Part of a small language model's weights: RMSNorm before each block.
Each number is 500 + 25 x the weight over its row's rms, rounded and kept within 0 to 999. Layers, rows and columns count from 0. Numbers have three digits each. The size before them is the row's rms in percent of the matrix's.

# layer 9 MLP down, 96x256, rms 0.191, rows 0-95, columns 128-255
099:517527488465495526468492513460512464451525460530498472560482541515462476491532445522525511530459456501459507520507493461491487488505520521494473461543471483524509527501499506451488488529493496511524494533502486500492475494533488496482494506470491518503477492499514465479512433516490548500502509525528467492463470495494526473511531513492534503493506518508497533507541485536480501556509
108:489544513511506536528461563511505505477504483498519463508439493526505481462522478465500487518477500528519472499521472530500487461504502535539499540474522509510464514508547505482535500526500496487474480519480461463503520477497520475476481508513546518491486516535500466493502481519527484500510478472507453490523527485455494472494524526469506480496525555529493506502478512503435488492509
094:526459480484518452507491487539485520473486508490515500467492523500506482480473525503481515465511512470511495464483505500460541542512520506473507542486479558492489460479532524531488533508490464497503529508480528488549501559512496469480509525542530418454507530541458497499485474469533484524502475466496463501497519505487510492498485479482483543487479447493488473540486455508546490495520
098:547500509497443489465495497513507540509487497495493516490468484500488483523485501498500461534517517472530513526519523522493487526517526536509495461473522520512522492497499532493512486501509503510516479517483514530494493510470534488526518470461486522523504469488494593453492476485528476544519531496490470507490496458510460535533484518477475488505483493491479484489487487453507489508504
093:552507507493501504494515523499522536510497502498508487506495523467490455455469510543522462529491490527527444506532486492487527493499553536493499497464497513500485503492563541498508491491555573481501498509509480531521450510474482460487450485500511522516499477471474503502561501486496503507492482514509525522505518486533468521485491485516498527488471536470504472501515507470490479513475
094:469514495543555470517484527493528481520522533497490476519536567513501523503474482489487494519487502543503537475509509517500516478471571493483502499477539494495481479465502504510475526521468507489506495479507444463426508506467459522432505514555547458486493475458461478530505526531498526497483525536504501478520508451496492497501533553485487549508518518494493497507520472541508507469486
091:463495516501507513523472494552520470520516558499476469509508483464536463500491500508459497531495494507449490477529544501493532523514462492484455483522522530484464520512500472517531536463481510492498549496512519488499482538506512532537526510496525474515528470521504503513494487523503505535479525497528494438529504465521487505505499491498449491508532496508510508489466498497542517486471
151:541526512506486501487492505542464509514470484473482515489514512544495467512456558489499558522520526503486521499536540540495497500497515484469446502499501513507494475477486511486460475480470469463532525495481485477489458489539505560493517495534469493475487518518444490510492464488520536524505530509498538455469500519519473521499481538523539504477526512474467505508498513483483514503488
095:481544482509454479541469522535508461534481481481494518533488470478503494552515480528473526471502539507516500475494537467486523499454484491496505510542475464512471493524465491483446542526425534513492499530507470537521497504513521502527494498529492434501528480462492503520489515516471489554535503523498501487465449509475489532471508505505496472494470482553489478517475486531499518489481
100:476534498468526538525516568516493484512526496490499516479472509539507492483499491499549471480496499497532518486511482462528516487553489520493482455534530492532483494525464503461514474499482514546451510507560529465520537500498496478558471480513479509508473512528513508485467501496501480515471469544508482489491509473514488491528519498516455505493577513514533512518538506515461485539480
091:520488549535511515506509497558480481566533522528487520466514469460472490502483523517490493488515508500557496503501497531490476491532530469509474477463444540509525475501511512526531490471486432538523461468524520513547532532502497511510507502522494503549472496484533464507486518483490463468510506485493516472506524475497501508515533553493503494513548481535467500507489497534495496498467
123:488497493529504476474490471476524508523476473483509456486519509506510493511548449453513527526508514514517531510470503517483480500482480499477513514542505515493506514492520510507435493525522501485494515518528512501514488487495465485528472507504489517521494527504488502533530478527462467493512544500562505478501478468511489442545515516493518512505482514504501490508487559532492492520513
091:484534518524469499539514515489510513462529507486514490491507526486489503555483499518488504509526510459516455494556448484484536480485517431545472518502504520490534450486467538514499487495543498472509492503495454500512517532474516509522481503518486462515531481484470525495469511509518452501515503512526526466478470513507477482520429476537484472541490513544533550480519489491507542521488
104:505485547499508472476534454510453534506520514471516483523512496494529530475498492528487537525505489481512517518473547495486482541539513467513487470478488518456536481523517506567506508480522496455544483476460516469476474503493490520518515473493451473497535495494518491508492521466470480483507531513519490522490518476495540526503522456514472516512522502491523479475523527518527521521457
094:495508475499508516513509521476550463532510458531527419498509505523551525468518493499512535492509538538482508484558492464433514526544458506498529506504497488437479508513492505500509508523484520526529493524499492466450510492482511478471496519524508523515522489507534480479503511500490513466532522509531505512495498506544505530519494482528499526528482495487478489536516474513501456493490
093:491496457515483537501506507520536468525516482497462491541496480491498513505513500505489502502494517482533496554471490495515546545493515459478475448492522478464521497484471526492479515511479517530486489543520525489471491530500534479506443497466530499487497522512505464494507508492452461534515487502521516463544527493518488466480572540499529471531461495535510525487501469519496488500471
103:484481484486535470492521522502519516481494461493478456521502515491537474496495476532545475505496466465513478502465500493447521494451468485489527507489513484515463519523462528524471518504492517465467508455469505527493451479501528478505505537496511541489514503511492482463574507484522562509529500466502476513514453527521507502492476502490523546450557494509529517477515505500506501495557
132:503479497527531538488512502507516484523487492487550492505498519544475495490489489528505428493517454471525467502487538512511482487505473561506458467527531512546492495430528454477493474488448499537480506507550490493512546508531530504490524454490534524511493515494511495496509476525497519486532482481495473487498504499464521482504508500526418517484494498531526462503473495504512457518490
109:516465491491501456519537465479471462494488479509541527506489482479519513488500513446471520498529512500518514475474498522490522501500521484555483496491521498501501478483502511507485513473528506560546516493466536478501477518497455531515448483515492493505515470477532531442503479526549452511515483560492516483529495520497557482508503517504483536474542528497465534529471494458479519485439
097:497483456512493487516499513497524537533515497537498519510480514542498488494511525501507474468480500501536489483458466500502483502519499508477535520478503470520487559486496533504478475574521450488530489460530510516511490477536501495489513454503507531524502510485483472506518500469509522487499531517520490516527501465458503487491483563504529512550519501460514526547490496531507479494504
088:462491507513509551554493544518499540434497483473488480496505533494530517489520505507494546498483520512489497460537486456538487511461542497546496484483535475491496457509488513506492491507509541457459504490443492466520454529511463476531483506506523473541473473503469474526550478481505544493472507461522532468473540481465487473488513507502497485514506533490568514488435519465518489511491
109:457521520511474517494471424519476465466514530469467498528506473466513568529524467471486481512517518529507505515516482509488459491507458483533553472495528477485461446479555479520495521518532486463542492461545492536507501488501510497503499497503457538511469498488496547538499483493515475481511486441478474469489486481499514520536527537466518515522533478487478546482517488510529537534509
094:485467471513498532506525506526539522476481467500491534494501501526506518473477524504536512530468476464546496517446514500484516445468518493479483485493475547458499481471510491550483495490542512493493495490509484508464523494481502535518506443497467505486463486464497501499530509512466505490520485486517499466483482457523487485505546554522506521494516509518485496492448501516516490469517
096:503488514488515479493500472533493492448503490485475505498518511482497506526489497486504481495462482453486469502494501473535492437496486474508496543540494502482478505516523462515482496501522500469541408459527489495534499468476543479460505516460485487580520447500469508506463527557477505472476515519497507486489502526479499494462515547501492492489497490510490523502495499505504503526503
103:494547528494507511544482484535477525467509500516503509550482486489503491495480490486515457538465480497482458472487450479481527513526526519457504500495524529490470496517519509515502536506491477450492476502424521474533508475502511481500545480460534519498461506496527461518499511490461511539510540433468503512451495476464505518450476515502502480513486536509476517515507485497502553465527
100:435468479490514486484531498465529511477521499486554516475517528487533492529498481511460513467489510530442562497436496449495532491531535492463490524501487554515508484522499519490490483488516506513523483472520481484469502536479481489466509481506473520493461516481481516464501548495520486459490542511495510502494507497462540471505490537537518425481505479504514487499523489530488500504502
095:509525478465482476526469423466471487477506518528491485485488482532533445507515524467510509490503502528473502511525512474504519486475503486490481486494509484496511562530491474548553470485485477530485486520486523538525536539503476500482444527529446541491504536545502502488482479518530430529522485480515525461516514479479490507460521542527489441469478505477509503479511505489501517503498
100:501468493527504532465480486523479505493476488520530484481510470473534538513461507533507538516528532512528522507501511477466464462515528485526480477480504525486515502502479524552470501517475499526504504514509466518491464542532503478518469535489479473474507522514498453492508555486536510475531547520489539473446471472488490478486525512494506520529485505474474513512522497494462514526453
095:513481519519497463484492492456513491494475484465499502508505492522480501492529485494488552519524465467445501451470504491482530501497490480513520488498473506545470511489489498499499492503517509509537477486489497500502496525518499528538483506516496475501525492520512498517470446460495533501496502490520525519521507521507544490459521510535446539499483503491518467515464462521494496491532
080:498492495484500523483486463500490505493518525522508513475501487510454507494522524499496499523520528478493520471473513506527488524490492497522484503501511477522501494547495522532513475509463443521450488496521513487484515518538467485568550509515479516485542520504466473498502533476507530442510486508507525512517452461517499473511547501462499481543537520469517548470483487495490494536492
098:499494454476506492500509488468515539544545504469538466499487480485495517494483528521489507466556463507484509531531509478527494508521498499561518492504530543522471471483499479469473479492456505498480497499492482462496531506470510514489502528533467542480501463489505515478526488451510516476506490505516460480501532524446505475536530515499524498452583474500534483501477490516493483503515
098:521502477526494518540507533496550522473461507507506490532488518491482520545476516502501519489472480497519514472482504445506514541465489492500497467550494502543525507499480511474527488522497510510493460488512513455494474515501444483529453521486505518491466494500506525522477515489424500499458497521549523506489479510477532460503508528542476499493472490524526500475478497443495460500510
093:486523490510491546533527528467534508465480508515480502463501492492468498538510508508510489505515488512532499503503467490523506508485532480446437521489488553483526463533523506478520480494523492522506501544557542559460510513516530517501522494489509478485508515507479482494520509514505511512478535510487529493527515466497506534487515496504515487518467497474489523487475472523535443550454
095:502530538485491522470464518523446536504480451513481510545468475511515515478518508470513501482479560537489506457522514515502472513513456490503491478462508508510471462489508477530484508526481521481476523482444504503505470458480523515500480470469471524491494497492509488485537504518491506498491518497538483448480449474547459503521538489437460517519512496500516458464479495499513516478469
099:510494525509476511485478508484498495508449508510512495502496461493463472522489496514506474498467527514501527483490510506483523507531506474514482477502500516513508500443512531527481497519515487517523449511498550532518517474549530505478465524522492510528481538567507470494506487498461491570501485499543506498459493522469495479470498485483523480493489501489496520516530495483480501508469
102:511522499524465505491501530501496540495542489522518487462510500501489503500510568535537543514524500480489521531481499491486480465550516455484496479489458498540538519528535483497515487450522481506485492456493491539494498478498488491479501496468489470478496501493503469577457488541477514489538532482517507520508535499482497505518532503485461501492484524513489469486505522523467454505502
092:498504472530508560523501488484509505492478493496519460532484540536518521490528481522509467507494510485475480480485533517508490455522529480466518505477479539497484498536517518471507488536483481524530495505541478456501495452550489505495456487456465509472510502509521495517464522465514500484542482499535505527482529486513485512507549476524482496506457490428498467504471470489498520463519
098:496441496456494507510511473521488522491493457528524470541533481509552467491489535504506519508525497462487488537505445511500505530523547488509471492519502503473492528475482498561494489517488466463533491473574505484488506552505492483538509467520503524525502500532496528478491464477522485498506483509528508503518512520487479504476517505499511495515512481459485536505562543515482476470530
095:517492494493509499490503503531507500493489486517484438505432473487487489481471502451485498499474481454510487518506505485505469538493524495485474458524534468509458498523483514520490513505501495480545529525501498487509480490540472500492505492457521490471463514535478509513546531473501516498487467463473486482482523494511505538515546579508489512473499533515514525456483458503496491486518
105:480527493514495512492523506500518505515502497487483459494507528531493524480530517494527510514525524543525506461515520463520443454488505525492520486538504539444520459495520468528475446489463517510502508503502498521577532516454501542512485483537517526543518484503499470475539528554508473487537500482533490499486433538479503473513485492487523469545497538457504468541495508526468448477492
096:519505504519495509489514486477475520496502526501487515518546500484483534509531524497546480491511515532468487427467529548503503474561509486534513525524495519488508474487508492533506511475485474536508520492565481515474506553474503581494525534501504484521502508505521482483483495482502514506505520466513513531502480498508496497541443516526516535537513472496526488547517508500507479475503
093:524505500502474497467493473506547521526476488505517490528468508464508508495471464530464460452521457459478523545512470512497447499478472532509523546484518502510510506464496535498494509513509479473517468499484504505519494500538535493504511459498538510547528466490505492490530501511484513511489515479535481473488564528487489495498501494517466497463530488477473480491468519541492527511521
099:516501500496474473475521510524459516500533466512469507530462509519491533486507485484505521483462512515491505494531538502485531522530513485533502522503459517500500468533511494482490500479531496511532472491499501521519479506507561537516480501470494475472469474485505524515474488531530515486488505511491511503459548527504486523508548497522511438459431487530533493522515486528492489542496
089:493507503477516461511529504482502538566467528501479484525484536534485495490514483500485494456500522519464481482462532467525498512557481495503482517445527531487510508510554485482506510483529499504481491478494470520501497515489496507460514495484537497527525514475495474502493532485519517551544521462539476524501488505474494499514511550511528481482511541509521497489479509482490500513498
096:496499497526519512506528469512490472498468502526519475480518501519527503489532505480496477513483517529523446484535519499491495477549529509489480434494516461499530461457504452503464533499538496504536511507510537502461510486484472567497512485506487509494468514509514526482487482508520485449471538541491501492456522477500482533513476536466469511520525492465500440541493503487461467490493
099:488484530511471465504466517489518517523524504550504492522549484521536503505500498542503517494486497475473493486460491486510532522510514466518483495517500468504517483517504496507501465520506493449475452492522482529470559532487540487489497483458459491490488502495470464477482499519500525491499494501512481474502514533498499503498531493482516474513462475553504479527465477494502484502552
091:478530485553500510521470505504491471522493498496496528519481513504510497544534512525487466521470553479479505502506508481552453455519490459503498497510461511493467542513501463470513472491468489554527510505497521536475481477472501493513549457506528548443508528501507493472501495493478504508480491502489498531464499475490543552500487552500537499483542461480464486532511517494466457511475
101:501471509533463544469501508493490484515506523500496507439479472502503506514470473503503494475516446520486523478520535509492502526474481534508453468489463538511505511495514519494566479497485539499510516484522510528468503517501493531513514514504561548498476503514473454504517509474469532538493509533495529511518505534491484458548530477547513511481507515488478481464508484520516508524512
166:513530483518521499512471474477541523516488472531531531492504472513483480487514481474519471549558479553503489493543511471479490493548495528466493472507493453520459537485516497510501497514493473518480460477530498506533545443492486506482450462488519514506539487492543519480465503506457477477524510490497503466525518509471528544504517516481499504497501493528496446527505456546488523490514
098:454479511501537494492524525491472480519510452483498507471489511488500522494499501491467538460494471509503445472534465537556494503505502514488541527501543523499555496476501474498472530544502540468475529475505521473542498497443513487498516493522456515525484489496479514483516474536451508506431510510455528517515480463536531498480489473471497429532537529549487495508466462508500489503489
095:503476449437507526491471501524503448459473556496479541538499526510558496482481488462462500517509511539467549456478502463522497515504513493496481470479495495516498492524472518447499478505531505509526473522515538526481509550466501450492518491506496505516527458457482505500501524477496494490492510530514497472501488464484514481481513492470529495511493461483551544499442505505507475527469
088:531514522551474507533501480440494533480532504508504543462520458537489496514550506506514493479514536523481503513475491492490504506509514517495519531548502487493497473488521480456472544464465506523494455521482504495490516513490493510528497507477491520480530537499546509519497524562520511480529473504465539508533483531498489505524507495495527482503493492501492502501504520512508523515513
095:471511490517526501519525496474515480548505520517498535544531537485476537490492524537541504484494433483526521517509495493471518531497475492521499511541480509468476455520485539497508495487533531525506504492505487520489433481451489461531463508514450481496501441439492474460505465512493526530512481487523549503494474533500497510493512543521490541511478520474517486476497496489496525469513
099:517488515497495476567501491511517497516462500521565491533521569544474506490492531486457494477505487509502516503511490452524540518496474511487456455505498500503528507497430535500451481535517510542480501520456503480486477522513512522532492519473504497496491511522490563465504476463509446486470481521499493524493453515516485512556509513531460497472511495513466527494454507464446509494494
095:563508512507499524495504506543498515490477511495541498473547504472552504482480558456514538496502520460474511490497563465465525517514475508490513481525519510509492483532517480484506450500491536550471465514514531529484485477469523495505499527496454527507478509506501473504494496449519452540468464535497479511527487486468505485524538519531490531488500497495551502473557477475519507553502
090:537453521553451544474516486517491506469500480515470468517483509532458503458509474478543494456530481523522505472472510479479485494538492498470496495505462489551479503537459497451548480449511500520509522489520537499512463483495504491511447495452449518505535478471486467523503498496495493507496508467530494522510503520510474469501535456524512533499444514511525517470533484496496459499490
095:513503506519508516459493468517522462459490560499499483512530473558498478529475521520511492471501471453446519471509517523470542516469533461492508523538495519518459451509498539548505497486522482515484516511460473477513495529503519503463494541509485508500484520538442479508501514521460497531493520479529506476521533535502477480491504526504496526507528483504501511502439506487469520535515
096:478510509434475530475514528544498487458474502482490548532501479512521518499510525508528498448489466475544501499498532505521499489511518520493465477506468502553519501490519500506523471503532482519540483505531520546486509506534564503474467497540458477459519514505530544485467508511496489525498485491479528473496514505502521520494509536469556521524489475500532530468499516448527501518515
100:531488517472464500498528503536509484481461453462469531510463521465494479529531558478478510519506548498496497484477537501477502514494491528484522508496497548507522474499484515484486505486436556503506509525495480491484513501493474473526489502531497435488492487495481519484512556510460527496520488490467515485477498507506498518471531519508507492491490503499506499499513465538509486457496
100:458504468534466537491468495484540476508483503503503505520502511519470503537509504500501502494514528497461496527437509475552512503514512468495562499512485484467480449488476452511444503541480511519525495496478494530538502492491532502480516473476519464477520559514501472464488504514497474517502517464491534490511508490481517477530487482519507542512530522511499446554528496515512492490525
096:481531454522446485504539480482497479464539503502521551475505502533512501483491479543513493492489452524471512472489519507450514509478502497467466523517457491504492509508486535486517489453466528546558461501485542529503511510506509499484503476495505444483461545504495518496486528500489456484527518477467511512474533486471525477529484494523468492499490505513505495513535521493487530467549
091:507493484496503546503437534509493476505510518490492535491498510552479450488511514504485531510462526516503540465488478443531492505522532499536513516507523448496524525494501503509496466505523472474475509566498493505494480511471486508457509483466506514495525487517489511514513488508481518437509507526528525482465472514508476495516497471490500455554499515481503461493457513478431512534482
095:537492497524526517524494567477527483509499525494493483480544515490503494513467507468488506539468529469442526504512503516495521454532515480506489496492502499462483478496467490537530507472511499506495504500512476477503503506500537526494507477476493499510545465464481526482481497493500492531478488544491529482506500484505512498489474528475444507480503460488518547519474462540483511523463
105:576464517498517510533454473517517478454517496531456508495479498503504561505545522446522534521500497514524451513482462507493503505545501482487512529494463442515488528532496472504544531529478467530494498477548550520488513498484504459536560469487536486501523506505523485503538463444507518502533469492518466472473541473506467517449482475476518522533511519503492514549521491516486473502532
086:525457487540515494499526492516510528483488513515497545517500489501469464449507477532464424526543525504513519519477520475501493501502505523500569492482521516534464497493500495505481508515509497536542494477501498478511492546485485516549504466500479478482512486473487501493532485489521511468498489540472564512521530543477443523516503477495522477488500531473530508524471498452533476439514
089:478490507552525489476548507500443506505530479508482493471520510444538491495480475492486482530510494484471486454506473488453495516512528509466483497512496504541475499456528518531533520488507490497475476519534491500511485535493482500489498494505485524526507499478522453511477482520457517492566514523493493492504522483509453527528457473487541531507545493499501487501536478492495497498500
100:492490493486452549469484512486515522522491502524518475483493514517534493525540511483495515489541514489479484540503493525488475524467492505517477509516505460476536558509481492497511557495542520492494510472508559460448458497528523539475498472482537489515491566533544504516454481543486505488504500539500497520486481515481476451463504513523524502523496489464470502543500531485522485501483
083:510554544478477468499480499508461463542467505451477489535549488538551506452498548519497507490485471495472502517511465497493503500541522470496478531483505501474476491492517488540501504444520466450478493478488514501531535511526514492461504482528501469499530495558519501562518485497515548518520550492479470446489491496457467543522524502477510518506516487509492501513484503554566489528503
096:512470494491528454472527492489492480518487522492501501478507496450477492484496485464497468526514507469473460483481517466511524503477486494521500504505518502514471528516492510512553541481535500522474531488528476518488544509517515536510506490517476508545489465503482477490542487483500552523480492514484507480517462542490493491499534506527445489524466534532509502532489455510491503480472
095:484492466482472484507492474514482526485519527512480508511495488427502471500512495508521469487493493477474510460548515485542507507485511471504516515484537494506499525467521480503483527534486481512506554475466508515527507518485559519494541474521481542477471501536487525480501478503495471506509491450473504489456521493466453511498482526524526471517470578457479510469495475513484504533532
094:528482503544491496500486543525495529501477476505481516462479518485496487528498499493516529489520516474479468485527508508494463522538505472502500516486484492488507438530472466467525472444495524435449484492500495491476466478489499440504474490462511502473492489529478501463520496547527504528506466477520523493473511488518513505521517508537513529474513467502579516472530518510482529501479
134:506499553467474490493516499495490485508526511505554482526492478496541484473508481523553542495523482480510466483504506459499471570445489504514532519540473519516487477519489556516521467507501484458474488498521487515453520537492477499488479482524492494540489525523515446546496499461466521536511547514523459523440467480483517466498499505447517491468475497533501472519467486522443465521500
103:523496504482475470498514494522498424490467505502537540513505532535482516559526528487455477492518507502513507519501527457502482512473467521527538472479527513554531501542505511462515505464492520512538503534486478501536484491423524483494478480495454487522514518469533520488463496471520533469491518481490453497497454493505499525538495507515439493480510507517487516488467496475512504532480
088:476503452473479508473486490505500514505521524452491498480481504502516504568505486500528491489532489519523493489499495516494469514552555508541530511511514491499531470470491470568495522508469543454483476511474492469497517525512501522472528494505541480504467514526504475483531527472466477492513486459518520458512526508525514489512470511480513472534485467503499526509503512559535514490512
088:523565456486519504448480509490502512482528490464494469517509486487538507503462458551517482468476526516525438444451499503496490486482514481499548516489458478495474515475562522485516500472492508501492474446513504525501501511505470543508532488540502510531496489489523454528500532509495522514571560490502513494496501512504508498573489510511525547497514490504501491517508484516494490515493
099:451429518520474494526502526463468488463481478514472526476450503488497481442488473479480495485477478527541468527461505470490499538503502497526499484544508543512478480468504473494461495491552532524535540475465537504496511484504489510510522485530473471503503480480492483497504485496485510521519507486504482478477478488450493498505462525519483550565522532505480499510510493525511480515538
123:506506468489528510473520467537492529488499513520472480484531482467480529522522512491477533476514473487493485559470487473471499473505509442475556493506514540500515485457500527501528522513540502463471478484518518504519499515519513494467520526515514491472517524496564497450505486479482491514477538480486487526530520439518544506480479545562485487451505473484540562502541518481568496487487
105:472480471499517527484500534528507494477487521432523522519561469483545473494469456521493496488526465503491477476479509494530507487477498459516503509471514507498492493471498503534507520483524499506487507529523459482493490498486532529454503502486474530526481471496498514523515481512545470482472526483452493474561486517479506499482540532466482524523482449515530483436502468513506508511473
087:509543510452482550496519437514520492500479480479526487512482513510528467520497515499502506540472548518534488479547525487542510499506529511490499508500507514475493518529492470550499557530509508516491485503472531502506553452461548533507535480500517519442515496463504494511526499474499520492528522529514488470515499436461508522525501521450459480463505528500514534504497520491489523587513
094:500536513489491502553533485470539538492528499481538487511491503522490509526494530513530522505490483531463482481474539507506496529513437525498489497487516511481476532513552492489502472451521494493456494504523522502544492552491460491480505512517484478499448518527488500516475467522493489490468470491506493478477458527437474492502470520523511499482434499513468535552528497462474493480496
102:518500485481510475480486501498476463501568494475531560514499518477478508457510488467504472504480523478519495528510539523520510522491505531535484491503508453515472529488508500491495518524540500498482509493478552527440484551499534466532520521541486494444529529562530464459497488464488517516515494530480469512512501462502444510540484503488465518514507522467506524487488527483506522509496
094:483530505566476563514497527473461534467482522478514452485526487537529468503545525518507531497498460493517485508468499486478497520433508494487511464496484450521506480486519517500532473482449489489529506511522463470476518517516494477527485558461477468474502505506520481483492492481480508509521528487520520536504495502558487473528489513483463465519510486480521514493476528484514487496491
091:509464507486455417491501499507485489515514456507560524477477472516455472509450481485436499472458517504501493485506433490498468508500496496537488497466507533522439540481504509491465534517522477526508480485484515467513507463511545470490480473501493486493495490487492486522514474498528519532519520510521450475547525508496467525481521453470502465522509546514545515518485491500500483525481
091:547523492509520521533481488503487499507530509498558498517515500506452514469515485500504491512538506490494499503485528513507513468543526497503465503483500500499473502476510516474520496482472464511476487521496475514470529509523472540508513500490462487516500503530508499541469505508465523472573471516470496475487514476538513537523514492503496500527476498506486472517508442542546531497544
098:491496497473485493494513558516489486513552472442491489495498516490537528501437499477483536478496502527457459511515514501474496527483437492484503508490489440496548510478485494540490470466462479485491486473495485494488547491505496519492473489493491521479511495476459507525487491489495459497554516483514471449550458482546502489518474507458471469499501526498474507496517494501500536474483
101:493479531534485521466504481510476501509512518513532497465523472494446534520489467482493520498491491498540495529484519472494526503497517481530496485508451520531521461512537490528532510499486502516539446509488512487458544507515495501540500524461499504508468477525473498523534518525490499510552494485517512514471472449475511498510485504475500486500470498486569478533471502514491470517488
097:547516555515480499486509523541494503507477483484469467505477540543484530507474507475474492513491539496515532515518465503512515458499598448518485489481493552517521493533494526516482491468514513524518499512533450522464485476531524530428499503479538524494479497498509491494530500513529475524495472541506503474508481485511477501493477479430490503512471508490515499518492526492472489510463
092:490492478545497500475535507533490489479480487488486462534485474512498515463479495498490467496530504490495501531517551447504505515498437492517482494513541480523483530480532455511485468506449492488515496521502503490492515513535490481494507470511537505449445542554464544516507528521519546531480496480535507490433511499492465476526528531533516515487530524495496521531512497487464514470524
101:509502508471473493524499503511513541499533472476532461508523504509485473545524500462519490492473513473492509499544473502510531525521455506524528523462506490485530544452475527481439502515529486449507526501511519482519471510492485426468487513460481455498492466478526527510512473495462470480481480473542505495484490504458443488514506466495515502520529504430529528519468523480507505476511
093:500528448514506509485473490490509511481517482507520531489562499540499522472513506503487501525525491477535493487458456504443550524509523499530510568537496475538528486511548459481502521495469493463466477495463492486528521507471499505521505489516504491521498485491452500482513472499463509512547478482515520506496494488539497467497509500476497498489486539503439486507490496534519497438515
096:467515526476497553496507484493460519505449436462490474505475516435474530531516467528482488495484519538510509488499470529474447501456519472499491500462518483531504480478515508478514514521531532531486515518501494518491437502536461544481528511494486490471455485476465487461531463495519472499504518487533466490477513468512473531467478514485514485478522494470491512464515472473527545499492
094:533583480482507457527519492494509515511535483465468494523451511489494477524526525504489530490525464482557503499519447507488474501480468485525473491575507475536526450462488543480539519487503545518506481540471519476516481502529480450522506489491461505492524504495479507509531501534513503487515497516489524501481554505470509493502551501501489524478498476498485518502514502476495482563521
101:505464494511499446482492521535513472510522470498499500489514520509506470488469456519501506506526539506466478486521486444507504505503490495495491531489551493490482504523515485509482499511495526499491549484514526514467526517491499474472491502526546500513552523498488511487472493465476471512515520528495466465520497477502478527477536470478465495455497456526451457496499519521525500463503
098:489494468478511459512499484444493523459504526503523500493479508443512476473483475521449491505486448515481498533472482506490514511460525507458495494483510512494566452480503518506521478490535502500504498474491528512508478537521533469432525513482494465468518503525499473485482514512489520526530523505522480538490502517482482565543519501487503511479511463465511528531515479482490492470481
109:504459475536503469477523491504510498502501484511468475493527543467558519481505484537518533515521503550494516500502502502503492482498481535560476538525481508447523523543538494541530492475502518484485488487516505513467474519496498499515496457511516475543483528482445470485509555481536501500524510523540523485499525513464500479508481485517544521489516456524496548514484494550445457465454
137:507492461519546491525464476484512525520506495467539488543487497491485542465481479538522477500537552476520497515560479459496530500515524538524507482458485494481496547470503531497510514496513489526525482490475495473485517486497465485515488496511498492509536494469467531490487480456469558465517500505466539491525492488518493469474480476496532521538476482506502496495518473495485490521479